Weights of a small transformer language model.
Training: a variant of SOAP for these matrices, 122M tokens, 3736 steps.
Each number is 500 + 50 x the weight over its row's rms, rounded and kept within 0 to 999. Layers, rows and columns count from 0. Numbers have three digits each. The size before them is the row's rms in percent of the matrix's.

# layer 3 attention output (transposed), 128x128, rms 0.541, rows 84-95,115-127, columns 64-127
078:430497478390500432488565515494609462503507490473458604483417580424528516505477565548566527563435446502466463491431504488498539563468489552466586504424446630540473494550465430485486465518602510
078:483526422498454538523551520501411445584517523500406434470576497430493639536526446459506456391531554545598506450511498509525474543482534503516429476483545492493461452507579430497477467498531540
075:457605453527511551536542492527569477466526538488542592524485464497541544544485452508529469439551498523406513475560443463575564502566577510408491545438509639622604482500462443486533527549469518
078:513460474515525599494550552435432500574477517563486464456541445511538583542469445515489470629404507468475490550531546459567507442560503515553493465459485583578501520504514505464560580433534517
067:499517442496469521451543477480542497528511464551413459437522519582492500532541423522530477514506506490434560571496543563615565563478506502530539430509437554519520549483416521425485413630473498
078:469548468426443506491435520475391541499537520455430518484505486474535490509406479488474479437537540521533516435548518511547528534487443480527523451497565545545503422568539520456477501546539518
066:466467530418394525514468557460525587488486541469525520526540471479472462497497485560444498462475519465459442521500446567402511551502528538482520441490468432526435407583528462544444534415529406
079:472484536455588486508445497484605497408469486475536512507537542523538508463438504557548420495506500487600583524564467483558470554498518495583447572455455511537445516490541491473392582505607485
081:513413549488472508400462478510475529561461542494546484527552562519488505377508458427605431582465446466416513552493573496476454461553461613553529545447507472458504514450528470516518584504472509
078:553545542555554469502542468523508576530510572472598462515429487486487412505488500519556397427528546462543447459483535521408573451490612534457451565456570488527475479570547587461525461488595546
079:479481416467556523464498472505543560420417629450552455485459484459552543544537515522540534507456534554460432603578480438448538458504533507559426565549479497492478572449479453565453461535464491
074:477533477482520461574502548504438431513548514518514561475498511524444549454555500473442546458563446517502450547430540516499510467503550550484468488556493524419456569638568431479552393486486548
072:572516508407447354533553366535476491457664506477493574544509485467430473488507517520519490469495495477663524480447543488478460509443520474434567538506431535524425433449549544524490493457487532
075:500587582607490459557459421530376466478511510519525491575551415539443494451448552475570504477558557499528439558617443471561454462457563581600503463597507426470500406485557464496487540519460509
065:494527569433491528573426463511520478438434519514573498521449510559476379541479472564407576534530424454451545506490546601524413476522495463480498549538481475485548506458439486481510537571556398
071:558536534463515503494533520511576607537442535469466497475467555516577474499566501465539539449449573482617425559511528344503476382550440430473598577496531360446483443472586557489442520466532531
072:462519485554497411503504432470521576472583514534474508570483513488484469438537524462518472442551525493499505501484553568457431553448483541463588532399535404447439488493441562480476528500503596
077:471568502476582449541453447473500496512519627406484472510468504453478512547436638523483499465567458578609399417445549437588461456456535496472499461545499510479609517522462543547552551431501563
065:528510388535490577541475530471652477517452456468523523497457556501489520463555453449514452526498446514520485522478528436477510494520536610415500525518399482412571510512378513443569505470521471
075:461494448485551527412479512544509449606465489474586467460412450497559462540447522541480466450479487402520464515587468471401443430527573468516478585502501523566490471470461498437542523455373592
076:513505530493456561428439583531431485585572493591542495486490560484444505496599476457476539571524504506353489489450461565443510506485502469458553423442506536409572463539540523551504473442435542
072:542545458555531428487580566445510487482532494467460605395518509514503527447536471533572586516522620516610481504483467522508470472415486456483475449552494579539526472572452464524448460568457459
073:442499503540471438503410505602564474528519445509468509483577517523500501580546504464432532618505525413454539448456587495578421472465565412517510485530545500467573469504422452476477530570465425
069:481483556551508492529423479500497495518538480428452518463601532505521485439455535565468515569576498438499550465466522550503470634448518575448589487457477577503458431609526493474510557546491510
071:557512385499500476448525486528467567495568418487505501448559477547468501482534439517555424486454484581549498497535478509464386515524476503472527441493482509499569464478575514431515484416502551
# layer 3 attention value, 64x128, rms 0.386, rows 52-63, columns 64-127
066:494519462473505539528595581560550491526526482491490406444539513482468481411548430540513487541494480438595480523458493493476517530492483426563490479503511611571532545466532462513502558495384384
064:556591517497451440422542510496507461491438494508530513464512508591448530491490465540480483437485461474531371437574569494599493555522456462492543568439485421484508521533510541555462490380543471
069:556557487565538519609483592516422478441481514545486459492555478577454490400507519517517575499550453482403466480489470483377550541585505503581470429590463501476531516498495454463479440521466543
065:547388492422472486435542539573478481515440491488412522506568446462554525465453423539574482535453513451436561524573468488467409542536525528505549425560519528482515524601562537520501522512426472
065:469456489483517469560511533561555604467474469500446427516575544443449403529496408543538520543469478470492508586528595492469482535654468524521511534462495408480549608593419564484502478503537494
061:433445420506549496421465519478363492547493443538424492411617533528516516474533515551460450481440454460508445513464493518523554466459522517516451592518538439552466560436530606444474440458532503
064:573533540490436449552437470447437467480474499577504484504507545432385522427473597471503501497598506587541541513445414501545506553458518500455542491549474539491480417480520501494556509477414537
068:567392551464507448495580527436545472477488475408465617455511440492464567501505520479446406542411499556554469513538491624462512445496595460575478528532391449457470420557472513453517548573510449
070:545380545518519517375529477516494504441503445461492515504567552401510389537549528535392461481551431495587531526391406445466537543479578469477516479436437460529401459583521510514606511487521533
068:450508499471409528555585435478373487439474461565376466428531562587511431487499566481480563472481516517540460553514504512583542529426436535381513480496548574496470434582549487530503487481434559
064:501516517505494459551508486494403438440460441476553491487480420545495462538502501468458497448494433545594425439479536479480557547457459602531446455449493486518484450564373443558527526508457464
072:533420513485518465476463543508595386561403559482530472526473568593365429507504629554445490519578486452436469490569528568521461499563446491487529445491445547455520461426439534447464558450513508
# layer 3 MLP gate, 256x128, rms 0.401, rows 0-58, columns 64-127
090:492461629493538453478482459508515523604491518698477487465626578511486542542565491522529398565514420477405603448460494535473518580447498399533453416497462596530455593514552465484551507514429598
098:502474545509448511566550467514473536453406414497454497494495572532477526447407487594548444462448428383416544487367493508462528467537469519541541556499515529514465495500444578575483422437512541
101:473548557535492413508543519528544522619463533538505553455527500412463465476579436522482511472615428463501511511532536530523547456462515546501531623507490483475521552449546474517592551648538595
095:509533473466430473453512539509463405394466413459470474477424450551456516615450475410556497522556511465427482515440431563606524559455515513568549505440595526525499510465570527569574424548496450
105:492606465501525491492500447472481554497451550617442393446458504429529556595547496441460507503560516493556483531489470473575540437516532480463480514447514477521389435529458531471474557409544562
103:539508537554469490566451569475512496526395501442509434494563471504509614477526475537477469418455437404431519499519477404606489452479564471549474524543391526459546592604484543540576483483458569
096:555442444483515597439544537470601462508566546547508566437494525543552548489587447494559463571535465477472588558500471549424474512497397426530456523496520537553415465555612515555422543486507516
085:543474486563510495523496421577401483447522528571622459481544477612469496491530499569531474460498579480529566583545515462499515466512447612534414507467469563599474580485528548438531473445468454
106:544485552546544509470543553525523532503391491452530571511479461462414429521515497591379494502502504390432418470426576511467534515462583442468512458551504464498525537543564532543533616471563548
102:554445477526556513581584532438471474532549445495595509564528525524509520504590545478442556511536498466507507499559532452510427695505496498566490458476530397597477511503533569561412539454510447
103:463483488480522576551547513523464495492509451561547528519441617504534496568465545512483511510394507531460486540445526473460492498559417455552429489580551512610480472542403489499571496502477477
090:445524558520467472532516571559583551441484563540555523492420535436547480600532552542439548542563554442525487485517492466570496510437573514477429555500580446505513537520448585634475503488516509
091:520514511437495571591462532594444584448441538468513511546571453378517557542570547393576490484508514603459576498538469391613526478544512459491532523460516478605467442556537539425495541466448421
099:531491497462524549596474546469510538557520415462563505455509519501569481554514485516562632489487653506541538463504499510479559458472506371455495504537505449570516550548552553457484521523390472
085:484431520478515542489568438515419486531509499497515510494452491525471561480560536545496500480531523567559497493469555529527523394517449546429509566537522512460541523548471536540450549571525553
105:418467487493448477602506454473419529593480516530580450539464453534447491539487480527553562432568522545447521487446565433551435561516501615487486521480429548509523512512570551527537567522464583
103:443425478560389534454584508444454513545457531551560414456450526491480443552537624523465533590526560467518462502568459449500542548401486522502479418534450482583541496429533562479567532566513512
106:550492598530570448424497508553465468445509478511424517454461435471484527505506580557500593554558545387535522469462568435526536509536626508472484544571527488561475496547501458498576456544523398
095:541563434499492494626579432453502519491425507546559519505678555575426486528456464535446462512441550492471578519449581483548582486567497586542514545492514459425569469463548504520454509505552525
107:454483533537497539525505549517617488461499502569523539451520530423515492582398389499561429466474622532479545596493556487465457422524499484457517562547551548523446518555491536546485493475495518
097:523483522560490429434537599483635512447422492493484473497512560536487438480436528482483484423552488491680589549435424426492513533520576559495458494480475571561449477514432498553414483480514595
087:481468522413469438383540466547484386499460441521534487443514491558482440501435558492498457490556419527567514607542546543499501505563493580583530473484406552558479494542575455452517412497494544
105:468539477566519442559511489583508500536473629520491476496574575566588500478417518514480524524520496475497483531563575447472446563488570504530499462497516414493559493582458486491488523495570384
110:479596509418464484498475577449503447489476460489527453508465453544556529628612545573576440502432502547433504484474529519583587527499467422495479525536513416484519556489502513614487493479483564
111:522469445453424482527616578568536490476495496524526485559526556496493533507599522487593518473510594460431500493600580533500497505538479558504496438479506568521401530608519505496561502545478540
105:489397461574511503586485477544408502496534563479534492427480550403523548527529455491574495455519482499503429528464545547525540513450486494471473556530548607635526550548488479513470550464502463
099:463460431486463563487572509526413555477453526538516472482485414535458430527505557479512479521482519476451382481597524568461456417508513515526489456494478506487562408594486530503595600541575507
104:466560569537535480469478500457533500575436592535538494498483592489410560472514502530546546613546478493558570553441483464515576596562564545394444468538476521487515407488522529540488533500502462
100:619530441571394559548529606376453466481433484488584502441518473531496479532486481478524532522446570544534529497465511511449530521566452508458538550524409495481472586510505604502434525504458497
098:562557458609525565420521572519511507468496493511509551476458440622536573514506503475497431586496519498594504535483436473527494505493544499545499582530462410514487476614479516529476445532513448
092:490550389506481528486538532532554425419477494512490431490489440450505541484431468504526500501511553459511488518540508419478413445476613583554485486515350487524508439447546542509503445595542511
101:654444469536456467485478512483448505490509563578409510486463459468525468545534530522488555512566507510594531525523479527492569437470538547544555518469475551484437449412512525532578498536462485
098:446385527501527477492564442492482506502527487432439526542412617504435523497433487549454558420445464521462391556479485477509581523453481457483551475511515408440515508525546545485498504558507496
103:435523422486413547522540474415527480532537578500567530531499459474531501518498452529455456518487512470462485532508527499464450500538437523618467577462430475459466537480454511487465550506387555
104:436544463556508460565549477472415555435514533502478501461484553498457490488494480459620460552536524459492569607581548562583519557469468485518408546416543469572480487476533553442596429510480500
096:510506463415484523591395526502553396544528589426512478589576472488483463583509489619541442396494486513496510497570536472593476514556571495499599569503503387456523465557432464446465550475538538
104:589515548504519602567548548465573502548492524588493560453483493470597539581518497530530504540428479471548533493509570496517597467539565447464568554371454460470608462563465535567524561395410477
096:502417511517443528455481503469505518576469513482463599444500485473525512543537412504501580528564521537506545592439449611555563492534447543427488421457538412536474523477551477576481506488358523
096:534475467516436479489496587486474437575522564533473498541421545556561596518486476469469543480434416549598520565611585489505479455491511529427439433537459435564498501524499483498518446615503444
099:524512500514467551550539558482472457565415530439455465457477534496523447533506498477441421455507475466371493554573447458498601542411588456440474524526446518528470489519432427442542464507610428
099:477535471437490500491464486540565390562500445503452433625586510590472395470573458371494420444592453486494530512368474482464511495425537507531510461512509455551457557378562515503528527428542501
097:524535495492413531480504557512514514464456441396557437510549464480537500502516604539602473442418488545481538486513548389436397498442497467556476532526382584456566514449511547424461570474516464
093:477421464517527535552522574509521381505547596554471568574584495430601522549526529431572551505419502512514492528603452458452546549530545557468465466506525516485485443509493506517497419456488534
099:367606586559556514473549544434583460477517489506525488461460574528516495577435528437503476432517496523542509506551471408599471486593616547475542517532461473526412469492437439451562594597456504
106:516515408505497556542454452388531458472490539446461473521438509492520453476473555527471564512476560562526530461470489490510447535646463534542577540459488476452463461437482540497535518514408589
093:499472670478487529481589480479521524502477538515564528487488549627466571463542412559533453624523423487497561487462450516508496494439479538511550529502474466534531552500474490472449500594459528
097:542521550560457454514521524488508473495549560514538500466461395469439384548481685537451533477583475480521548524532545541532438502557558552579498511419572468483483426556498493439518510471524478
109:573509526524457529512476427461506409444528506557506488562474597525410475525520462495530547501545539512542510524568436488489427478590526433527433540471575510519577523477457491485519542522488524
109:469460462549456574537494633449519504449451493393507427550545565523538475511490504464527466467549433529470502589541536464489590496534390490501568454451419467634589506489484508511501430529511528
097:469489524534479470401469510465424542588521523545487561504445458574451491363504525531473544492492529492449443615492499512560448464439491469522488551498523480585509517478503491520496537506425510
101:531516501549490455554456506594524486558570438540524419524413526568564483524602536585514550485576488466524441497490516546471524480474502595475403512557450517359486503444511467560644545559470480
102:556419570535548551539468571507571503531568539482638503495506456518503398461536547620442525477506528552541506503566449469526491551459488457604505476522555472414522454517530560592466527465475534
092:555493527484541465484475442432434535476414418569485469426621550478513576505447483496511542523478559547469483582567383559561499489503535496525495575506518524515420512525469521565462455457487490
096:520518446520498433510492487508481452483479562447484556575527613547564428546411565581551547515449593529563494490435521446431564587502514575532525431553483474515438456451570471522515501590454544
094:505515502504444487577445566526508518530431537490468533479440532449546473559629487527529516492517456496489500504427466505434487524554466520513559522456540537420467459541486491478513571524453573
089:503434438546529588424431459506461484479474486463470530451516472552442565481496478461480487434573575484506578574580456502406430578438489469602433509465468487489456547497471513551472519602556539
102:497550483486519450503549454556502478497462498545450457550554552502513565544532563440597597499396490421513456475462539494478557509451507556506509568581485575506557408444541585425561548486561620
101:490489589398568511567511543456401394487484571551456551468491442480571476490498468378559544550509496556459493441428505539497508652499423475528545456523574458480481498540495502487454406449421564
095:602498544521433534405467519551412628481492569553602505483448525492477481502457580498533544442441488531463566531483549495426527422462467553560449665532545494531524427538446502490522457484556470
# layer 3 MLP up, 256x128, rms 0.418, rows 0-58, columns 64-127
088:564409461636469483465627432515513487505554419526417478551538558508485481468450575481424564473548556513534523442542493444409576516442484540538474480550459531483428439478484465546524448496547501
098:568596406465452496484478569483577533546557520476486526541403534396503524598488416538514510422490498568527479467462431488404511410516535547501488529531418475499449557450388434487489473508551476
098:507479496575486415561496451554487525429364458512416459503558486441501506481473556556536480417451528385556477452481554487523447595557526496469461537481497461490427499536488516480441540517499429
102:515500538524513522510433445457499507548455554512515504460618505409531461524508533458507439466461527515566523465551478516426484491506560479407482520518501461560577526503539517399392559555460510
114:584585550544512429376455485497515490521500509472456557548454426505427551504509492503552535520505521446440468512490612406515424483447570501523519569570436583511494459396495468544548413490492475
108:497522487600511448473536540482557526426468431513476499498446463422557500528476531521536498549493522459535503427423397389505391483473661477525460528500459563522495504507606536522501435442489433
089:479454466544500457485500486447532460580537497604485512484468490461376463490510539490564531520538444530601577562581456485425430543524450515496469422512474432528603509491522546555538442409491515
076:484461421452590558400468506577431512469502492503542497519518494461439580485476555474560421446434558614520481542481440497504489478528414590486526448496550535534407512553546589488457455492459546
105:509478519584398582533529534518510525626503549454580398529428511597490469485585513437556469528444473376446555500546582566484495533500440471519509439442475479499483516476470503504445544509516497
096:528411483570572612481540535494458505483521436533559489460506509566471523501506472443434489522455488546492523539649521424526464521508503527539505450413534433509430483621459409512519504476526503
105:464391425530568374532473500525459526517483480487525509443564462520576545498534495512470529467530578563514567446482534522571512409492503471522404526594531573498510538463546437446510599630554512
097:365542627497467536493541512539566543493537422550463510510518534538459588556438496460387542494513506478525484512635445495459495545513453479419496562483552466541496531565401501483476475592491568
091:575477512482544547563506511483450497509462461538525482501547598515537476483558519468476452521521548511561508419417471597442497490447520510483493526509476568584488656431506496525510479477482536
091:479456551503516571500412532469487563518499512420524466461522548541486507577524480530468463518489451499425539538537465469508479574472569447432514497456479568600530451498436515486465598506489544
085:512546618540575531532435481470456495634542525539561471564473534506556519520465374601532514428423444506524494470535577420558499383539502543505507496482480497463475401457618505462474545503550508
100:543494567453508508460620504507598534558497559426506525478448559508482558500580542529492575499500463462513518457459509503536581588542441423559524497493473545476442599558521456541472478531498443
106:494493528504477532511490572514564467534428532468517494434552454492547393523528545423492542471526462484435502532457513495549472529484540515419510535537554490398553560501464576441521450390518519
101:530474532488572468463518564468619513530477455450454501482464540459485451514486528562555505471500592486478436476575560390486520608448496423521543496522583429432532508444449566520563550470455489
093:498511488491496501485511453514567503494434404585573519495506445518492504435442517510492514490453413424538458447473566510510540399516521552499496456548473532403525578436496493551506577505407552
104:530553511499557515535567559567548428471508519533482523484439483558514559426460452433436467529471371542489533519425509518463537524455541512547558470436457565488510577442544555548565558549502487
101:529522510509621474466454507537466397464484464592542496441447496591500505500571509420524497458507480496468504496506499468559509591461407509573593505475547469489463557480457511425548575493453480
094:477465536510446484430607429494499449464492437495567481512498529488444552564454423497513406457542454541548532427552493619451463508536503531471538537424426463466381475495530510531565454515466554
103:475596558547439568511511458551513515477545463421458412473518520530534436523535496616489505445471473456490435357495526587538492424425502527523541514501538394447478535459375554556594524478552530
108:533392489551557581488465532443484467401507469524561552562438540449505408455429424523503482493515558555559430445467452526481434522498489572477480515504453548539440499545488472425495601564467484
102:468501412612529510476550550453545521540488518503483510593437442535525525493465509453484545471601474576597432550474401463550586491455541508444433532550456459552472498459568500487542422621438481
103:480533459471605554492547454472484524444515465572515406520566536579506544494527455548579556514520481494463644442549445490524453428488503547579600434495603508416472534471419492479493539558523489
094:498519498509473435449563452487486498546443546468421511514506501513359485438494468527448535548495534463479623442446425485447538525510572515560444515561523545417473416492620541443450521557502450
099:510462513540505409503514503509515415537455540405519488607542499492556505452497660550504544445464521424500589475578441499444520486454464567491577515570469447455477529474464528536508493545555558
100:571442537557501480493474480473470546518424450463446441434579548480481502545505479522512626543529522434505422525448537411559481447541611428402544490495474562441445517534485543551474501515469557
092:516521520555444511489588453560533458485465482468510524418526396582491467536473523446550479523434560504424548498511375541494391511539414544508474617480495456480484573596486550553487499478519488
088:492521538445522502534494557474506609536482432487478495545481456516494454481551494499491536458450508508464510496529600504576598555550468547501492565477613560478522439434464424502462482573484463
100:567526444518482437436538466521582518613556511432560568433462553564464473556484469544500483477422514469583480527498529415449523445448529513473516585497529488512413472498486493461414451398583551
095:491541602498510507489551503442541487531497455533456480464485456478437554470631514447494497402517527414454500599489479563436455518497546540429631507582492559540569451584509526478522482533503537
101:510499555484526512552563522538467513524508547504529399529410563563474439451495436544485409509519436565530579390500526509478597556590515463544527499432411451569487498513414540435431605548474569
099:527560533521493465432438537543529504375486480462509482530421533535583502562564460479531505468505466414493539573482538441615554427518519525545583541452435482485575456568467468520437493501465391
090:459533394511549544457546432634483450501489435546470524497498486443514542471426543518535556571486452469487520623441507530484506550546503490514489551540399431394537546525554464456486458518518473
114:485396569549466488434451489463513487459456460462643483438525541533421443416494538507564434529499493507431511548509393499525492474478504454508558441615543477516487499503513562479455538586522547
096:435514428559521520538485507587530528553523430538550459543532592460563492432490539511543458470437499555518464486447522448542522576472511528471516572524566464532564474530457514549535439465479393
095:441475459591561460484534459538544509594518489568436574551527502558482616551521482449480546532517477535504550484558613524503448573531622455572529509436552488478545545494497461496457570452498542
102:546528469399415518420454528515555534557525541508447497500562487448488521472487472510513462512557589435472511498558497549488482454550460470510550577336559473523486511336523578518491522492571463
102:436543548485511498482483519557525564430479513461503420462484517449546467539469486492548517567576500585571544464555442504535554518551513544421525455509597436657535451512454476491604472477502499
095:576476470650487582543451541516523467465428565465457474479590472558489516490559465574383544484503521507577447518520468448501467361542565488522539577509495576608496488497486570389455510524569461
091:500515456524473569507485468552452515529482540509533456472475424602416483432493433505429468485436555486612556519412490580476500497491516527520490489479418454584563513451488489473569469597393499
096:564441405525536499506540589573441414587506471502573462574448439433464412538532534507444431506443464454478551505505462539511577501521472409580345426435544505453567497514503485477566451527456567
102:577505441549560584545513457536474408481526477511538610416550593403473462466428503449574500502465502469482537567471459524520563437474503485482492554490555495490560432497562513533441489593481522
105:516544394558496538523466540601553584592365540453414567518475552606501574549511459561511509499480502444614533557454551464496544477449483575469513481495496524449459517558430412487488473404448483
103:516482556510548466481464415594415450470551512464503403494558479477479510569497436579445479505489536519531389558517530511515534507489489596554542432627571439513492510461428457511488408560494469
109:446490498510499439566466542464432446492512475481598496385528508475429469507452473493399532524496468547449456462460474543497453518607521393550464478414487473552508543487437537557431503571471554
109:440442489561592496537544390466445556513522466525562455483546483550574569589485555496446545594419507414512519456483428597517510393549569480521486597519537494470525505379447510452471507472425449
106:472485476513452484502497555450548478545498474501438546500443550461517429492551439453490470493537503549530508528516531517458474605514562567533534498536526673474445513517488492429477652483486405
108:529471463599475603535482562504446471475502463560508447456603480522464439488486490484464478433540417453518587500558473467520437476421477529449402555481458576484405506507472468472586521500386530
108:401439585438516502547496475490529489463520514569438483526625444496444464504508460447521499473604587526431518473580424460518479486523612515484404508507528582445408531580447511504511440491502479
094:513478524341462529525515466455506539530475516491532528522492526444500481567534610370553514428557484488502527459502477453499531497504478441482505610543559502424473481523461471489544448563576513
104:486493341383499565535468430516523444522506536517504489516524489491542469480502563552501599530523584518482533446504490585470538520544452467512513474500471516541448494402605469481472418473531539
100:575498434458512472470427519443518457437562546453560459475491505510514470470495483383424580597512474601452480518538539504486563517422543483478506526501448520624455517611544537545545416509486445
107:441510529395462434528429477536509468552487467446506500463459447448475562575475558511547565656390499446552497450506485510567488418485544459528465503583432526518617368483451430527489525529445505
104:556447505439537523526547437576506485500488526504479503474526467463456514383464421582464467497494595565489437556529485541525479462481454566467419547488438449534550586413540430474543546427449593
101:434511386557583507544541487500531568549439509517521336471472481570514515480593536420588416477485500484579486485486508535440535541547481532529522542619378554556450538508507484504462524537529521
097:428520533504567504615475462489520415375494473491432400498557509452573558447626482564460428518529487466548518504466522503554550531515605527566471508503511501467579503371497554510461474517521493
# layer 3 MLP down (transposed), 256x128, rms 0.398, rows 0-58, columns 64-127
096:493470480473577505482473496411483476488440488435446495555452512485495409438567536509565561556493489483447495610489480320478497471532470512554458514478524449473589510388465523493501480559458486
105:504579512508540500574428568530465488503524542435533537472595511461533481498470524483505549489451471494517504460464607482546532517567581448506605557535439547484520541544473441435521620463473525
103:415514511516459498580501461399458484535529489548511588489466570540463592465545489455463525421465571567411436523474537498454463511479461560475542546541559529495462493477603501397547507426553518
099:437519534417525449512495387478556559412513464468523459515525486461617483485514405512504353443466459539364484470521395431527527502443498458525490555488635539594431502492440492511536397455504545
111:543469476484474448497472499563532455528549433516431634417528513454393505543440504487546410460493425547476464596506515450455450446560483534463471586539484488444538589537534529447417561550465511
104:479475442565509557456398543573498557471458516553514512472518442562531455485484605613565498485478540470527529571355514478510542539503411492504518373524465354477594559489541441496534474492502591
087:508496442450503460563498543479527503552497459582625492573407490464457500573490516466422476471575525554472375560471503525552508470480527668472583579450516450559562467468484446534460532476486392
087:548476552510504521550420409447583518355456436456562591488479438538476424362479507497500518557513469497544458468499479550537682505498518523559500576597459448569467500476517471525517470516454542
107:491551445555547419537505569450563479532548546504613580553533450571523424526510476439520444517480459466458460389597452467458471488459456468482518571495341477539514569539511478509508633396466481
094:461485455472501536509424584505607495519447546477452482520548537438490523441474518549457521483463497545465486496463498495481431482461475502448501471549491481483505401482565589467555587485503469
111:485472512446469480476471530561496589536497498511430517507455588525506469462524529485470461579524557520578540462534531616494421519427561504534468549511471456508374450517573437522474520465488501
092:507471460631408522520482490481459491512499527472475500478506495485469552405459548513584497497613472519411587473435504457479574452548309529506494472507426533525400473513473462493606479481470490
100:479562432497486533556498519422557553544492414631454515464540584524483493424509543521486541574443488511483598465404432438504382566430569405511550440498499590432498481458534469532533546412528490
103:471566480377470493450503557500487532470510504469563534446426500441435435497424484553516513515512510595384554484447528491529542345540414557504488451518470484480580482518502465478575441482478459
092:502491470389540418511537478450464545452550421542530453554604557442475493505418525480498478475523460480473510485453495369511533530513512509589551519567499488519597460505556514486473500480542378
082:504478491505520475581408488485355538469470439523535388599497456488465552563401477518578496550535502520525482537502469401509545529509525590507473538462437457513516542471587531447533531460447574
112:442467525535531447432460548531495447675582544490549525456443503482520505403539441509475491518558431596511495449548495430468537483550543457532578505511534517512505521431536528461469625509480518
101:525427572480454443427501471483487475445472489561510515497490514520561532564496514486422489563572620508486528514568548481423527626514582468574543519592549490491538544547399561508535457568453559
093:450626444462478470520453552545396398570529401500430494410452487455515463459570492568493541518418437536491474575534378454616446552530501549442541450463457428572511469486499521486492477514517523
108:469498528532464550398444448461527500450540453520503542600511540490564573482479519529582526500512578455458478523475457530463443482485573530496625460425438432449526498555541494489518624605530461
102:522482547504554437469554523549528558399451529480515478443482518456467459497486469557487498379543527490548454551456607514510540532556499485625460513411581462547490491410433452487467573477453493
094:484454534504514473473524504474518533560495552476505471493472408495467495600505628391408546597483533498596532518555416479529562475494424511584533498439510542450521517555445478515518545488497471
103:467519504588436505459537460414555548414567508479431408496496476397432553447457510553523556450478508543510494545475505533474554491491466530515568394500437484513485507395497483494465495484509540
103:629454488519443571477514492503445407497427542479519467557446536490479553469455563467466552552521437447530400576461410467494489502532564539474536518453490562500533495590567414579468518504445521
102:450464468441488542486417508566606492443577467514443569439558497474489441503466507525463550521520487544443561445535501423536543529460457504445554486468411407471462558542540404473487544480454500
106:626494468507477501533492502482472490516410443534550486569536506490479544516482511515495472591569536508417542464463492558603455463467541579550433550515429538622555450488477381525499452480464383
102:434556504483480558475559460412480481424520502487397469430584576524563404436508490526468504478535486539482520547475445508471444500567431420521532521482512502415484469521609433469384504479511509
103:506542496577527436472501522566447509392414533443577557519534556559499536560553512550503522499480464445523578520436470453504486502480546469548555493452554501586457454354555405522508573492490553
100:507590460439496541482514574387513504607499518535471540559499497359500534505465509495444451442499449508506519473519489558506462463519489529459505611515513496503522505499501522507511478512437476
102:452433446454506481493432477455524465491601481438457462444449505540483470492494525438486521436491536380486432494437539492473501495495570585490513482534510513533491524684563440517533542592508490
088:577544460386476497413423426543467441505385515474530545464444563488578504456440497478501577525574539514469549533418492413452506492454557439469562443519524460521585539493609501461479471494444479
094:343557538490554507526524515494500462483526523492540490491618437551467483497532503532524428417521482543537504501341450576479499471568533433426579443588559414512582478483447518529517517504467581
098:623600356585540519549536491535584468403455465429552495556525447476475537452508526495468489497517472546419535494460441521496521466589542416587445497540544406526509485516538497514489627560506513
110:478541512438371416468548502537530491491534559585545496443484571569560478574534411480544432429459553534461521581443521462522455518565575585596504596530470482470430508441446533501526544490497452
100:572503470456469566603550515517494447530526462548534544537409478398522438527571563422432506539613508661485490536498522542427453507490515474475549505459450419535466526541485490560417466522532592
094:395572523611551527557556504478489532550456499575529522548544431448480503635508572487520539406527498503459541549518514428484512542498546443601473484521456504426461496486493542501502393584525430
112:541432498511537477473485480480525532485437555423525511520421416432459542468585537512498459496374545515492563525492547540481509520436483521532530545549429472430600493510441522518456450551516540
102:432511475459568555519527591507497464430513506521450450520564533484513506486391524528594572516473518397504477410507462452438542494477531431559533555504501474398507433453589580516564455521586439
099:553370532475504575523524436518395384533535418505554551532397545528519517451538464482498518471560438512549526548481487478574478540425455513489474531548451504420488417476486468552501539455500515
104:429421424493462561479525546468431564544593480506575515511553447462505553554472511522516512577534512465556396463494542429474431452528516500429405503389543441512436468516541535444514547457515525
091:430505426486512538425598474403489500501442421561507547547599504473467517531541518404502570467469483465472497536476469482422409533376532513556394488439557512497434483505536513459468527513544521
098:520463494497406514499393439521557504559441440387475533395567403432533454500467513461478467463463564507550504496565479588550504503421612540469516601487478412519542556477501423547518437425556494
099:516525477663552496524562506603417468629539492561498512486534532470545440501498448517416584564464484526433461538535507559508526534518512530481611537505468482519476454528646480588497579535506541
103:557480408413549554548552482467484441544517509449476479459484566405494474487410496447409489551525598475523455529585495481494561470528412464611488481543487445440499467421524659537476516510489421
104:530464481450453575525383551488478506458460460475459533483636449500503506469608505530515505541558426450505596545526519491584442570490494523508492473548457353487494541510551461491568443552432545
099:514516544498479515526518540495442548536519607532529531503502520518456604534505502448407449583501558519504568377518510452463507448516557481517533593490410551580576497506522442371435423551446429
095:431492519555471475566488585510564532496494447518516468489484483531499418450473508459493519525478457508470502520529540497484479447428448508530507455409466567576493459440500516618527591663426390
110:493565536463523526473493586611500568512523489554504502593438432501461518453501485652441479392570446606481498567477454500454435444510510462508506502503561536545518467519452587478528488424537488
104:519505485387438486529545518473509541420511528569404586465420475551442511514572482485491502377535555424570445551479425488467519553585480516546604478571452531436433442504500461526475456458520511
095:482542512438513483532518530481556458553588527513511429403440557480445487562493534429506529428474471517500546517457509479526558514482513572541500527426526516508562435465507502401545434470549446
088:429462587623517516568496486527600517503532413528456547527509482510496485641537523434563474500405530499468396515490491505586426447535573502505466436439601498531471482538459452374482525478497452
103:471441563461540383543510499481510489406465596422553494537512499509523519505490568536421488597548487520456487475446478398474506514462504499513434489523600487468445535552393512509499420489464575
098:485521515441518500560429411462671524556545558482544616524483496501481494627444437475468470489499526571453507478563489517578424529510521460471521489522502519454451481518518505470517524586510516
104:525469475535511497549483480544486462516525495428588463559441494515572504462514507533567551480482597533477482494554451584496462629589400463496449473494500539410479553523560401507516560437513497
096:551492400524425548484507533458497588477523541541429531536428430438427610473513568486478524557538445512531592555465515498562522531527517434480569519523500513448560466579426523506449538556480549
102:473394505426547451522561497531498468621484479425514431470541507434488485570516514443593492627541530507494484456476437431466486508466454547498464534625488512601519471460474589533504535455537486
094:511550425534463520573434503497453535507565465509615522584484493518507493594530464461517557549503528439516517688510541484443470580390521488521494552474600452422482507457561501522469480493491428
098:474524464472548471524522536455406388494484462419500486496585495497481534474470491470401488515496545463367481477537566641506456513511557576453606515474507575420417492491466487543451474472383492
102:486500557530513416419475548489434498482515503469461487559485617501567484499513467494567541402544593519520495567550484556534509556450526581510475531506567514569472531447487532385543639490564533